config.yaml
num_attention_heads: 10
rope_fraction: 0.75
lr_head: 0.00819
max_grad_norm: 1.0
warmup_steps: 200
dataset: "wikipedia_en"
Each number is 500 + 25 x the weight over its row's rms, rounded and kept within 0 to 999. Layers, rows and columns count from 0. Numbers have three digits each. The size before them is the row's rms in percent of the matrix's.

# down: layer 2 MLP down (transposed), 832x320, rms 0.115, rows 29-83, columns 240-319
# gate: layer 2 MLP gate, 832x320, rms 0.126, rows 30-83, columns 240-319
# up: layer 2 MLP up, 832x320, rms 0.127, rows 30-83, columns 240-319
down29 105:436496457462532479451511563499541484496507545469507533527515506492480472452488519530501507511515486515486488485532465562568484518498455527458534491472498506483514475472494445525470525497520455493525487503513513462484526520495520542446506481
gate30 096:485462526510464549465504526456481514532472512480495483495454489534478466519505487494505509474510516464512487519503502495496497454481498484495510494473488473522493481552482516472503472519520532487508496489518475435491457501475505527528506468
up30 094:512445519504444560487520506492495524520491498529485496498456489544495447479514518499525501447478515521519480549512486488492509474477527468483500498492474506551510506538465501484517483511521529482450499487531477454502462505478505508528492472
down30 093:486488496489504518489497508480464540514505506482495452472543510527434503483485494542500490476501504545534505500501474504479522497460511525515500504516487488518495523530489525446514504525499493448483515463475483460496478521472483512504553533
gate31 085:497528487512486478464483497489524517501502523497501528511561539571531495475502514475481489516491491472506466531473474554482493515541500484521492476483500478472476501531527448499502499495501540506493485492508514518555493480466529487508512523
up31 089:522462530492507473487468488519531499504452516535487454478527494480503502500469510471498493489497545475521551504533515497506529511448413531497489476523520463531502518506447531504515546491502520458532475473552513456493495503528479478514497526
down31 090:568471460522499542533541511503522511480532499524490505484509527510492486458501501538549475499459522482510447463486453541498537479532519492503515492466498528519489443469505467489489516491529533494532525521506498458543513424547491454496494491
gate32 100:511468520554482493505492516503490500469514499494522492495476521570488462486510486530485531495511499485467499508519563520539519479489460544489513453473522519486535552471472468540521521464513480462473463498509498527521485486487481562452465510
up32 092:499513508435520508493521484525509468520497502501474501514550509459502539507510553502503481506517549545510495485495469511466493520483515479486489525491510494531498457568522550493513490520471545535504548480511541445502525475482474469509533499
down32 094:523482495445560495500547503502483460505523487504535553518534522509515521524490495485476487549498502550553506505495427506504482522505480502503489544499496482497469494552567535484488476488473526517513489504513471501483496458519472501563507486
gate33 098:503472514528521486482537510485503514496509529447478524480510466465530534512465554539474486502529481454531494516507535504501447479477477495485502523488521532541479485459484534488537521505506496484508515549537533485540472509526500527515523500
up33 093:500514518489532509530540524512517513486532496481496518532481514510479515472459527515500517485508479448514453487483531480478450484486456523487486506492541563523493491480495500490509502501501529515493520508517503513494503552456507493495511501
down33 102:519504510524479485538458517538499504471524469490453509529502499475469500481432498531483468510513481465543493495505518499492495530462551523509500516493524576502463490479480512486497501492516526482475507513513486484531501465481504515509494515
gate34 100:486523514510511477464506496500468490510514491508559467471449495529508498547492464489508514469461560528485502496501522520485524506514464511527465467472440507524509491559489491500566504494458496486497501549513490537481509518500504486508479472
up34 102:511469499456503452498527487489512520531513519480576471532517513496499498489476476471476501524495528529492467467503472483484516489517500498519511524526531462506504513538488493530546503517484524480498526461541456471458524470464464516470507499
down34 102:417511502546491517513444476512528522511476509516434457505519497490529506505535552559504480532533469494523490485503525547505485502487471490504491464522481539500519532446521535483483517499517481520509473532514497505516469519506496493525492502
gate35 104:523470524504444465499503514469481446504499460499446501509548476477544494548527495499462517496479525492516510532569498498541512503477503528479486507489502502484481508473493481500505512513487514517470467479489506458450489522531511476486472509
up35 099:505450534485452481496501505503534481488479465509463527532543465523509455536479514495488523467500527506491488505513524541510498510465489491483466508499475472509483494439485478492511498517505516499471489468499520490483484524511479516478487482
down35 111:483487492509501462502499514456535471530494504485485504479517500499504493498519496556505536484515515458470497505544509504509503496482494518492490519487474463483512473499508498496502536528449476472519453487472506467474553493519524478493486513
gate36 105:517486474506533506474478511519494489505481497454521476579501493465479492507471481528491508514476497514480454458525472480489487556522498494485476476454491489489469490488503484496489517555503502465468491480479483513430440474497519436492525524
up36 099:525472478516491482504485505491498545511469465442467484517477443476459546461452455495515482490508510497457497502486484495533516493486537534510510482514488497549505522464503468490522512494541497533514523492471519517506507549527487540513533493
down36 102:574465497496510486472459517459518509501461470464500500533512479490509518465490458530492450486469467549504442492520475437493531520526542503506483477483499454508519487471502476517498531546493504539513498519507510510502459504535506493541495459
gate37 097:474460490459499499500506479489521511472506501468483511516492440509492463504554499513531505522511523482520524517521530435505463526459495495520484479492515486508522518500471468491535513505525485535523521527505554486473512475505506491483446481
up37 094:510474507478499490462462529483516471475524508553434481514540462496526510538524501481478505501517510517524503502519479566490498451488495542499543517495520524497525513492534457481467495527513534507510464487508487530491530516498519499457495558
down37 101:494553508475516521515532511464525478509482516532499523504531500514510532505503557484484456506472472501478524486499471538544512472498501542474511508521463455487511453509526537527493478500521506459536525472533483522513498531494463526485495507
gate38 098:537508489499509497474500469511476500451513536503492487491517471542467540484523534474460527475503501432485512494490469548507475463485472469483522550492503530475459495454512503529483517485508496530475505502511497559472505459477496503535506468
up38 085:505482523498482509513531487489482496471457502474478518484496495519475547525458538481484532462501492504523503482484460517480447486434463495485498533514492525491473464486484485484490533466509492504508530527504523508503496498468476475512491473
down38 091:511513512484537506493562521468507480434487505504467537493464483527449470482521541480524464480455517478490523486476512511507485484472470462514525537514508512495536482472543489511534543490516511485514526485542533505508490493528451496515487481
gate39 100:542521568477502524520522513500500503473484488501461469504507483515517518481485468478468534508489481530538482509525494532484465463499507560520474473504488500492477488493476508474511506546496500476541558500458491485495490501524457469503492485
up39 099:509524551497490541545550539532503510511494510459500480504479452530500501507497492472473486462478519541537529522541500519515438458481524538510499508511488532485501504513448503485484547543509499505527521466443491493515520535528437478471501492
down39 100:521505522469506528529515512501456470483490468504493497508480489516446518526509503491472481426495505514483505519557454529489478516515512495545474480468476512464477489554490509499521497548502512471515537467493454482522487520539476483495509452
gate40 095:488489529515521541511480549472508498516484478524529505511492474503495510537489505473489515512444496514533496539457518515505548519458503505520446506496491523494480515498487510511539465498464512572493524534504506500497471512501495534497527489
up40 104:487512471535520520540470539515488502495562496485500509498494474525522536489503517465465560498521500488460483509471484543476522504495504460514468517514498457524499510491476488482485440512495497522505511488474507487499486536517512498508522453
down40 103:516512480516507480532481478533534501508534537514483517549524483535471517523492486492475509526542529512464471517451476522455511511474484502483514490514487494533503485507469479530454469476523506550515492551516461505491497547489510462496526473
gate41 096:511499480517463513520517525510518469524513501516542474521515501516523476502482494462507493490493505501514493529465480480551493512465484466527490487461496500508478517444449537508498504513530439491469529465514532502510527509484443478486490459
up41 095:483510476503525552492504525498516507506446516495505465519502509480543482502502539463516514490517490502494510466451511467526444492501482502503517521447532509504519497507516473444496511507531516482500510462508477466531489525459503469528476459
down41 099:484508500513494513498530514497537490456501495499515485455479566491549491488502476476579506479512490452526463443435511505515513488477429482510519527524526489517446475501487506448482504525511495471499529524536522495522519469490483493508485432
gate42 090:469508501506474501491546492515510486488464582518511445489501495499532465521530483501486488469479461513549483498495470472534485485485546480468552472547499494471508523513505501491525528557481531478506504505469479515487555488480542460475433523
up42 090:498510482483453515459524465505516501489472573496518459487495480486514451527497485500466485478478452503543488500521463463503501489501527483480523452528496484456509539511518530494520529559492503472501527504469469496493524457482543445477455538
down42 087:511489428515507484480513534499505480522505496507496513484502484503518476504499489486517522527466463489532451534542492498485543501522508499511496546489469512470539516525528516481501512518454449531492492474479486470476501502525483502469553531
gate43 088:478489444490496466502547470507526557486486492462545519458524523506516509483490487495504535529521506479489513508486488523480479521540484493491527491472512518495473540487488493491481512512459459513511529496532479527499462490531499476530561468
up43 086:531486513499521547504497549479498485555533476508442492526515514464472531493498530534497486486476495493498509497493510496487487506486496463519492502493459480488502512507510515466519527494536551496452511483480484498535502470472497473529460527
down43 096:481480497468515513497465497476449478491526539468495507502520492508478490493474514506509478533486474526524490510496459490504511467491494493511501521540503526524476485460520534533508528541523542477493459482447530509535516450495513493470540528
gate44 102:507462492471499518505522484507503454506524479516494543544501515537469505463497490486488506514493525461551482467539470515505535457486500501494482507472486479516461494498494481499508530454501476534473513534456492503455464516521494535489494504
up44 085:509554485496517504469450496490546480501465453497502452497517529486496501485487511481486530506494509475500478495487492484492513528511501538498477492531480509541502461470510498499496517538485494478484455530497448510443519476464506526514496522
down44 093:497521497456513479479452532477512498559494548471520527509528533474467506525492532497491496509493484468457510495499485518490479523488454503474465498534521543538454486498481484503501488473515519533498496502526516512497501522470540517503493543
gate45 095:496505494468522461503484531511490511525482501535516445509524506497515530483523475524507504477528471496466499523491504479485460503480529491544537527477510483528497506496496521460517510460487532503482488512509487474479460478515493517521505509
up45 092:513499510473530444505503501491494490542468471504502453502521486496475527492514476521493491460546473481469493500533499487515477523491527516547538542467510508529489513494493536466515505470494507522523466502485511484485474470527485518530490514
down45 095:502524457464538469545530554508468488489478514566486501483516503524524502464531527496507466503536504488489479498498523454531468490507522451498506465478520534574510528523487552478520500527519520488506515498510492478467505534522479541477544493
gate46 111:518460521470487494521494472544510522495515490501492504522516501501490510484524497496453506445485506558485460511485498543472481485520512461487508520490496505490513485515477482493466471540480526494505519506502514463527492493435471474517516510
up46 106:539516527514474502503460524537506487525481456483481510492548506526496531476515521491484499478485460530519534436460511492488444480521481478481513496517461492481476482499486550467497514516483479527514487503496520436488537510478446534532526543
down46 104:515459528471489474543524495505497511482520471505505502493532468524486496473530512512491490459504486492516515442491532488473465493524534480465502518492465506552473500490483482526527514477506485523518447510471502478477505506499444490529518519
gate47 102:504528476532479499505470452503508543498471483503469501481519442509531505507511490526503511482494470494485536485456484524503477516560510527524530478498490489498457431509509427508466489503520481467446471508491519489509453499499493513496492498
up47 092:524496482488528505497503544528507451456562521488496449512466557502528511503487504502487506472481545510457445477520508505490475500431453472476501524518541511504531522490449570515517487523477515496502492480513477523478533511463496508511482515
down47 094:569508478493494491509507510485432502504435478512530485475529476472524496500490518524459507520470493506461481484532436475431529486505497490504511510523482467521526513468542464470489481473530486515475526464526570519496488492480509499479478485
gate48 102:491506511485468489516521519490525504518514500480518508486480529493494544525458436474504507491491487481501569513524473495519510509515481536512494531484492499562505559496487506532504499494478462508484460499511582542529496492503500510513525484
up48 092:522479490518524523506530484480497536467473511492492466509494460523478480485540549523532510529504472508476476451489514493463471509507506486480524475535520514473514466533505487453560511504495511468508539504461451457469507513492469485528463492
down48 099:445481486481553518515499503515488501497482468502520475515490496506516492467529507476484520508511463501482467456494524448506451501442500503547505468493501505458500501505490488476520470457500517433509574562530515492486501511510529518506472460
gate49 110:480532521478460523540512505514504512505489550471493503492492472505472534518508522468497528447486523480471459489475489507475457475522544498480497514531477535500490529530525475496531508459533505490502451545494490542503481494481536506506537542
up49 104:474507508479487509539520476483493525512480533499498528516499513513477525526490484458484522495506505477502473478496503501506467497512548500495516467501493539494484514544527499503499486507527478448523455528518469531556492570483524481477532521
down49 100:488492527505492474520486534487504520442499503539505528495496483517509474470492556495491528449485518484504501480491491437469489486466554496460532473512493488490466508548512503469522483511514542483514511503494489505508529478506513506456512497
gate50 114:532495480488509527519495524521461465495495506480536468524490449493511512527508455527474496535473531464482464495527510482529518521505510494507514499462509532512535522509463473472532487497486491532526468510492496504543511463492525494531472471
up50 107:543489488475534533550459507506459440494517498471515443515474439512507485540484441526487540542488515473493502483525527474557529511512538508526500522472527522519509509479488511488493519468509493529511495537499515506505517495469494501511472465
down50 090:461479526499486501542497507512540495512519465473474514512482534505496476497543547472539548457493496495518506466468471519484493540476466455531486500514492491474503504544513486492510514500505486476532487473556483487485484546518449535537472487
gate51 106:480497513482494532546537482502492422513515535447515499529513524514494467504490491524487515495508482505538465467504515461495518519506494422543487513505483504499486464494496506474534498531494497469513501506498502473443463489504483560497502562
up51 105:516456510471480533469483523504515528511479476527531473482496526511507563467451537495523491523492509486533492508472500541519514561520448450515562509484505450468466513553508530476473486484510476494507528454485513441551502472483492511501475505
down51 107:524496531532518473527471514471530441479495466495468544514519479471524456520504476506471517493496514502509474459523511514505486499475499467492474530497462497545491504485506512490544495497501501475481531477524476509447471479496459516526520507
gate52 088:513454513521517449534526515496516514470494500468483530474507529481502502488507487472510540490495445463520507537496479525505514530494472520539494473521448515496508485468503497495462471500474510492500470480530546466470502570506478513504508500
up52 090:485546498502503542501481506503533490540502483533519477519504470519534498492489548542491492505476519498491476437485512486512474481515543501481527533466556485489516502519514523515525513511499490536488488549477492530542511457511507500508478510
down52 094:505471495489484484461539548580483547491476472472525523478481588520515533500473503472498498499514462486506486487530536488502495462491500492517467440499485504558521463479509499522472504460532504523487505466503490451510498495463516527502515512
gate53 115:525515490467507485521476550517502488500495554511493511472531538511541437472485467514514476493485518509504460480493498471511465493484484465486484525518484517507495474520501435521462490519523509513448504547513482486492513487492504427529517534
up53 132:528504513493499521463488528507503509500447510554476517484510536497531461493455527481514502515463495518522520479505490470499542527489523501496524506514506514524526433483493499542487472484511487534486524497505464510512462439465551462533489503
down53 124:537525517465479505497473502495518529491480563504518519492501511520499484476489448492481455523529512476495516522539486498494464554551493483485513474495471518511479495513517485529472494502552510533479508503494505505486471486484473486495513503
gate54 097:496468508483531557497482540469499471512521490478513519478531487505470460493496505526469462467493507488500487502475491545436522498457545513497479496525507558513504536492493470505562537462485493517502506483469489495468487495513553459497543510
up54 090:505484483480487528493501559496494505480502464508519518479505514521539498479533477520487495471515484511507479536465461522455501479483529525480484461515481530539525492521492511494520501522500501509506512530511535511477515463476538509483523474
down54 098:494491525524468483459490508482559490484485482545493489473468507505514511501467462493466506464542469477503498530489487486512473487526495545449505431486503500486491459488464534497512488455548488461498486465470490483533497494454496515489447476
gate55 102:496492495457535521488528521509509490529525533496483466507510504502533491441519471497507510479511511478503524484496488473513539478526488472505503555488497494517459474518468511513486506553494490474478510485508508468508501472524468517485461482
up55 106:534504505560451543552468487510537476540499511515533474505484485527489471528451462496530515481499517500554517525536476505522515503482507483497502477483481516501510449471498482492483507536493466480469546500517499501496501478510466491507483459
down55 095:491511500492467552506512491508518516488494507493472514504534479510492518478476489537493484491499504464542468539511501524480500509494469457520488463520503526494530471494518524484461469525478491536486480526509508445455520493496485502568473497
gate56 099:521457555488543496504508487516483477497501520509577497498507467475544533494542487501508529513465503508513499544507487510446500499476518492509485515472507516526534493500509459519508489467471547505521471499493477478473476484485492499490505500
up56 095:519492516503518468470480534481464474490495516518485496471492522481501509503495474470523520524534489483470525508537531511484519431480485469484460519483479525518485510453547467495539476478471479455464493491520504513476474498451462468517502483
down56 097:441511492513439492490505525507510534461472479483473498504506526513489483525502477499543509525533496502463493494501521524514454502501477487498512516477516514494427507514497494476495524511507490526457507491494518495512500490526510538542505543
gate57 091:526483493506522490487517502517498501560508472511474469460492474522450527485495521502517482525500560461517511474482504523523481476508450518509508518527507527501497534521516483501499488487535500515480485497465458510529505444525499490491513519
up57 096:497518504456507508505531514491510508459439519491491502483524486469499520466524469533510514483505505491536529546504497483516487483453512471483493535550522518458490520486512470498521512533518518479513474527425537527510480491529492525556491539
down57 103:553518489512527493523460505532434527551505501494524517504487505511528504505495494497500489509520503484546474497482510504481472455555489526484509465525527519506500505538512538481516484497491534584517496492543466510518504543504495503445560524
gate58 102:515529458519476523491508474470458518472476514481453532497495527480482535491506494519477524511461441536523499520516470473538524575465501508498501515483527501484502510461503510464480506542492511520486472520487514521522499485531536495500471495
up58 091:480530470513522521465505513511461516477479528491451511486491474462478534517490492489454538496489480481534499518531492486516522561486539460525500498478495511478521505490519524447512527526483498519495455530512522533538523484523507479497480497
down58 095:412454549496483476480519470537536461530522488509491468489513474491530477514499512482544453486516532543471503477467526529491468425553508515511480472501482501495457476485485484535496500471512511486495481485546498496474503485436490529514522503
gate59 103:498467507473480505565505498460521511491454482452491495510518448492534526510493481514502543502512491504509440496520515484503531471535540462510535486497504528537516467518497492536467498508451523520503525543483470507474522508473493521493516494
up59 107:493488524506504507496471458481502482492531502484480489445523503516462497508476525424511503541485491497503490496509536441513525511467514498530461505492513494493499539504471557451487498492493444515481520513536519500507508494450491542518498552
down59 099:429485520531504461531503501494543467458485497475487487528519465527486526508513487492509500490546504532527499500496518484480492501502508446515503503512460457513505478527505485477525479469474539503520488465559529494513535491521450517510483529
gate60 096:531496508510499484480545499557496486484497481490497497542505526491515472504516534479459474429462542511501533530467507526495484533503534486482458481505507533559505506500529505499457494503453509485533547486501515498510474483530513509503481504
up60 105:436463482512455481521469549457483480524536525499508505443493447526506554509505534500506535516525490464494477476502494496506541476515473473513481501475529498504485486498486507472532514482505476522503448501501481519503487503501497488495515534
down60 107:490485511492487512449509509506502486493495485484505505479495556512533506501532547472543498499523474497534471489469532550494515546528510512510464496457496524546538462488550530482433486527450483523517497509481543520489495489504535496524504521
gate61 094:468457527485528514478484494502471493492509478523559523467506519496492468524521506515494480512522489469510469520469510497519486511482507484507538493439490473494495499475518533508482537502490505481450473506480492521506519500461483496482497455
up61 092:537528486493481499518474470524533475480498496463469482516483485480523538472496471521535474506497506528520531490512545482496504534512503539481476516564523574513483467531513478520504479489514524495537507508508520534573522480510539502504508500
down61 096:516502475465508466476489510509515509538489518479482459464511537490564492515514482511472519501443533496513495492521500465514506501503491473491520469512470487530508501486463480504519515440486490492485484490521519523497554515483480535500492519
gate62 086:488527499516532480456496553485505524482531487494521486481536488478541490505509517489483537505486461552529500511519480488486507493502462525484523498493533495497510463496523528502475496510495442485476505508497490506497481509470537534520457483
up62 088:466478499454509515484507520511516463497541527512525503507475502506489507507524514485457498523462524531505491524484552478532503511469493466549488493494537524474496519489456472532483499534491498501499507498469497509507542523556550505500517458
down62 094:424502499446511519523522520518526500490505499522518525516511509503478495542502523520468504487519486538493493456536495517513518496524478492524488486527513508490499541485480521466470507460488561492539496485487496485501438506521491501539512518
gate63 093:471484517454510468517495482533526487527494533485498494460515523503495545495490494513496511504487475495474523480531536493451528549516477485476513510543518463505486482542502525512506513486530509463506482471500460487541513520452485492522547510
up63 094:498495493520505527477488533479479550461473519498467483503514497464473506569522499510473484524463525497505490455463495502538469490511563476496510527496530532473500508493532500465461491487492497524498484509508520473449468474526490496498498508
down63 100:524499489524493515499510526491497535468459507563483512511500526471473502557517472481488483539485531492491486469496478535496484482530523492473492497473535529487503512497558477477490507469502538513523488459503490484475477462504468526530478510
gate64 088:498462522503533518524476549476519501468485438480463538509501460510481491520515474484501504515489504490512530507513501545479483495499517513536480486488495489568483505503478495508537532517504494500521468519536463496490493489522474511481440500
up64 086:462528480463489462524483466492482516476492539470530508498455485503498491514493528484503485515470493485504493537543537508568456509511518468496507511488545490520533448493479511462485455508500473486449512515475480520477536522505506458532499474
down64 095:509507497474486541503493499523480489506484520508508478494565492502511494456503514521521488539479497450499541468538493462534502493471481487456489485487507530454490491486529489512520498476514454495510536421449544508515517470492485491473525499
gate65 078:526492471486507469453465474469493495524501501477453478508487519505534507492505489461529497484492478475447519474480511481502508502513447491571496477517512446488536468439498527429496529489515565477463507491483510468511497465503503497510487520
up65 092:559486497532493510454474500511482485503491517509509425470458488514509473462510427518462482541463478473479515492500528523524511549506458473491490542505503522502500496532498498463503462498481501520546498478528519503517498512527476489469478498
down65 091:493486465519508568533476498489503505470499500503546506440517503463500519460523519487490477496498512521510459526489487509487484529500499478489465490410501469498475493516491509498497500551501458510486486490521520510484471477441492477555461513
gate66 093:499500527474484515503455443507464542523538496493480457493524512507480499538467440487516468495505489494545493507496502517528502523507496496506511508479471521503496491518509456476493496492502505530543514460495517499510508536486487440508515490
up66 088:512520536496523486494452477493464562509539493501470497454498504526490513520483419504549458480500505496531499510472475504541497525535524515496482493527473520500454492526491465497515478494480488504512524453468516517494509514522468460478490489
down66 101:475467553479497550530478463522473504543534479493533505497500521494464473538456505538520452484501512490513504494511505485505488536496502490507503502479468493491457496509508482497554493512495502523518473490464560520494516534527468482502487526
gate67 099:530527498496489508526493525486487484511527485476472525489485539525482509457499513472514458492468488479504524515504484511513475491451517521511502483491518467498511512499510506513419517504482492468489521546490536552517528506478489470551498517
up67 092:474529486537504528498506480517464503475472509525498527464518488497543479491461531506508491505489480498504540465471480504464507510498455503478517487497480487499539544506494531562474497508539497508504496516484551518512495489499509528545472496
down67 101:522495473516516509493494492490498489486482542574450471517503477497551469544501475504497493480523497467498501528474518503478481477515476492478499546518441508466459482513512512478533510480508505519518489487511506488547505541493495520458496467
gate68 104:448521476502492544557517470533501486526489506500482500526508478513456482525502436512518517512502468469432508457513500483474504502534482507511531544531465507454479462507497469472459480465492496515504519507489521464509481487478460504511480461
up68 101:508506526482478482478477539501519471470519507475508460496499557488510500469469571517499475480503535541539496520485461491531470518461507509480489489451535526508532514475511518527556543521496498537472505511524482525475509523491501482481484509
down68 104:550457425544519487478502507522456464554470543533513492450476473523485503523513495473545464477522473492539519468469505481491499499516475462486520508490485490527525525513487484512489533490518483522419514491460506447520480514487512515546522482
gate69 097:551500543514465490550505486507507522510532549488471462503498521460480505472498497497471510495476497516511527516492482528484486488524456494540492559521543519472492498525505501544515539500469496505536500470457542475496504498514482501498520489
up69 106:483532559494474495463536495512471485519509461546544472500513484522459469491474496475548538458523543473485471517508477486519531517504518475510525500507467521529507509490505551479482503487521478502490469474461501510518519494494514478484488476
down69 106:506522584518476511531521497517472500528508485549549498521490467529519468475455512449530525500510495518539511526512503494477572540500490483474494510519466481529528509500529517488515475468518466509507482518440505487511550462476517491486515481
gate70 103:493526503511518520485501494504488473479511516478488476503527466506461501460498532526487495496491484482469443483496488514494466506496473475524506517476526510502492474501520541497527489484551510497480510511513419533491520475505479489505482516
up70 106:472473514528505462511496512443515509498476511502485532472478506528556493505488478469522528496505524498496541507506529436523490526488520535468505486510487508493507484489471474519445474498496499509470501485452519465527501497504499472497493493
down70 108:527413526458487505495512549492515471529436476517529500486504548482518485536500524498490483485479513499496511511494457528530503473498496479495491517517499457492488459463480539465531498553485498503507475539498529513486546550471500534489556495
gate71 089:492505506502520504512462499493467502507472516513485531496487528491486504458503525519500481476478462556492490465472489513512495468491515492464501555537514553493485500528520496547511507495500521514534518517514482499479499465498499500546514504
up71 093:501521526494505494494506525513500489514526465523528473501472518464532519505476456513494509495477493495512502487502493513489506510513507531493511460488482454526462515475464534535528535515475510520504512506550497504526455552443449520481526501
down71 098:477532517498500515508531483513503501482513483513517455483489528502509502524506467514479507468496517550526484475502536483519526516485497486497490490521520517517499524491509505532514503487471519460482488539526494529539484507491517494486543454
gate72 105:519508554478520520524553471473459482479520527521542515520498493491471521494501508534549511480491512472546522493541492482525522450513479477511498502467483523515514492489481512529507489483506517488507501473492495532477509450500494539543535537
up72 108:464521528476494534491535468457448478529519554495543505511508483475489504509477504545548512459489499512518520484528484511516530498447503453482497526479489518505498476486489526484475485500488495483469484493478477534463552446518496546530552461
down72 095:526476509556486487507492514498542532549544506479499541499540478503526493496489539484520472455477489519479483488514481527516479478531527528471491547504458506479517452498485510540499528509470502481503493512519493504573534476488476510505513514
gate73 104:521459533502485518534440478516482492476474529488533502501479495503529504528485503444490544457504485532484484502492504477511504505535516488473529490452515484519547495454485495488501491508510491487516481511506471494512532530478514475502488550
up73 096:499508469452501495463530541502524481514562466509495490516534521512489526470524465549526451544508466473470507515500511515493501532515498477521476472526476495532465485547520480551469521502481517505527495485490526494504509467507496515486519457
down73 097:533513506513483483497523490480506478516527481477472527475517478499518507519490482512502498513475530539521508507495485520489509482561496526468479476522510522495465524503463499494448553502471485479488514536498456521518511480474480520516441423
gate74 103:506479498499398514504493492499559511493503498486510507498502469499466483522486471544487532446505511446555511475454492502523515466498494481469533459492534539451504458505515542488474523495511449491464479478492482493518515514500444523527460546
up74 094:489466480473549512471528528472466497511524494486497521487506507485544526519539530445505500506479478502434517537515523490468500521547510511481474474488490497557494526482474449496514487504494534480527507518523528494483458485524531498506489450
down74 092:548508480487547509483473490550513497554476563504460493503499504499524548500513509531436513565480489520452490532473501504473470509500545518512504522499477502558440505496506432515505504490524543493522524508473516498500476459481539484495522467
gate75 089:493488487522509505472451527494520491474538493513507506488500503451492552521526489505499498509466503509489490534496491495493512498490499536471515537479493506513474479454513491530534504492484480462454489512481449465450488558508521490529512522
up75 093:531512494531489505452437517508553468487508479470493549475509498486490493516516460515533517501488520504525490495545479484495518456475503494491521537483471527504474493464538477528516488495467440441433519517464492468472520493460491459541469531
down75 097:522525511522473468469503451480499518480538483458479494446503500497521545497491490497496508512485534515513501520529491522469513536505489487502515516504521490504522453468507469504536518459509484448463503540465513493530477535531490488546502538
gate76 103:458508506485513454464508489457451499533555505535529487482510522491486454525522544527473511534506501510503538509508461501510466506491474548470492482503515503504482488505484466485514531486517497461484485495493480527483489492475518539534477474
up76 095:492491543455559482453449477459427498509498532504477518473524506467508486489524543540455523540483530485507494514492498503478461540484509507429466517522510513500519503510488527488496526451528459504489498530510481523489483487466505516526462476
down76 093:508501512446548497438459525508467520499500477526495487490576484499498518471541554529476485482491526538471492500494511510539547478462496482453510546496478556470521499480482502530481508459485498520525534523461446512526510476521464431487494544
gate77 083:493478505482501559518525509535487485490467480487503487530510504499508487488461500551502482481512531515514524489518543511503418505501467485523527530498525445556517522498470476491487511520522465481473499501460494462474522483471457527475506517
up77 095:462543511481510544472489517509485504510526469475504466549523496518524476538523517543496515454524478519494552483522578476514458494495477507498492548501516469522502475477501524522490490521479503482500508496472514488498503495519451519486528501
down77 102:510506516514501506516496518471504507481507517452479499491519512452446500503469505499510521503453508476526513531498498464503502477521529503488530440471493479479485533491502473497523523469489490476479514512488499440469489539546462457476522471
gate78 095:511450504477513525506474521502463484495493531506492477498508537496488503472477530468508479491512512483481508490511517502471505498484520510469544526518499487440478514508468505493515491481459504515495500494462527510525522502506499503478506522
up78 095:501483503518486490489477498503452486520531481457543512479469463508506495508504473491522490499504517545486478524482517513501546537518504466496476522504485507541522472524538515501509449486531498510500512516514439509475472470487509493511454499
down78 096:480540462521480454505504510465510466471475503509499496479519461505470546473509528476526466503545486506520512477498525539468518498472470485494462515486487530547508458525539510505500480488463448506511523522503492523507452521529479509514499458
gate79 095:515522499506475490490526482516542487512475514506493511514490483489492505425497518498510433480524536484452516484482490527523468521506500482497499465480519490482501460473525484478498498519484532480484520502485568470526506522489528504541483481
up79 096:476501499484507503515517513523510500515467473538472538506512454498515497519496475489538496507482524491483531517486474494521503514483509495492489500490536506517481473501524469484479527494475529503480493493477557505498504459497499543532484486
down79 105:461486490509522537517498515494507489484486502538492496523527538549472516501489508486517508490497505505510528486504507543490486500498471497479491518470510501534489482560525549482522517497510538520480465538503542500463534511496530507533500425
gate80 093:544482508527523472462466491542514472493494527576502496493520534504509503475516516482536530525550476473474460488471486508503506496488488478516525521459579528506462471525508492520490528474503513468510519512471518567467497504510544500472477528
up80 095:502498512519511515463508484510465513491510540474542518498523494498467516514462492495519523485529508490524502455491487503498513505511505505490529479484518514507466532503480505533501512497533499502565480480478510482504525481512501496505466466
down80 100:552488528463481486468499505521492468472481538550488466511533518476494506535492498497503536480534519501509489499500533516476512527492454514493520509447552514496479503504541469486512534487502530466532492518456527507532534476505508552481481496
gate81 101:549496516522551524494473493526493494524476476479508499518539517499525470513483537499481499528483473519478537480460505528474534495461481493505492487536463503498485483546524524540487497486521475506518477506528508488526505489541508521462495510
up81 099:480521496486464459458479495511513470499525518511520499521474464490463496512513466505497509462492547462503495507526512452498479514513493512494491515451517502520511496503459450431497497534494493497496550497477496527460495483476510489532495453
down81 091:478558536496457530531509459516508507484516514518486468468480434545490523487483462501486488519473559500516496498483494496521450487524492474481478460474504499520514486477513487460506540506442477504527479523509514517485487499491516450527456503
gate82 093:448504565491461480503527512508479494490504499477478488490492466501510496492478486506463473455510470495453491484513525501554488496439480474510515528518552511472494507526481520538482502521495519587537505484539513499498501478500478479479524496
up82 081:521461513499537542489469483476527487478487512484477489502537536467502538465500497483518540502516495516506501509514502490456528529517553524501514486487472491510563520480534519529477499483506521473484528490494490487496454513515508513512513491
down82 096:540507478485574521492488513473507492476509532510548500525505542479539469503482497516514460553524509507553524537464490485462531530527509531480491464508521511515491453492496517501474517480497462489484495510492451463486532523499490509518451466
gate83 090:507517489539483493491531513518528504450454480495512522521533472460517498542494467512526503454517509483498484527504492559559530514546485486484508503492466478499508498472536467526514482505514487478496470509486502575487528495486511519499468516
up83 093:476485504447538502512473458512482512546532488491497495495475527544473490495524540497509517518486528521507502476491492489468467465446475490534518492491525544479520476514491498479502494528472492505502497510526520445517506490495488486509519494
down83 100:525510520466472542517500522526479443493483511525499448463470447493527508491496487525477559557510511496548501485534535506505472482456497510492476506507535523540503496490485526512479538488517485479491533514500503519476456525536514542515510488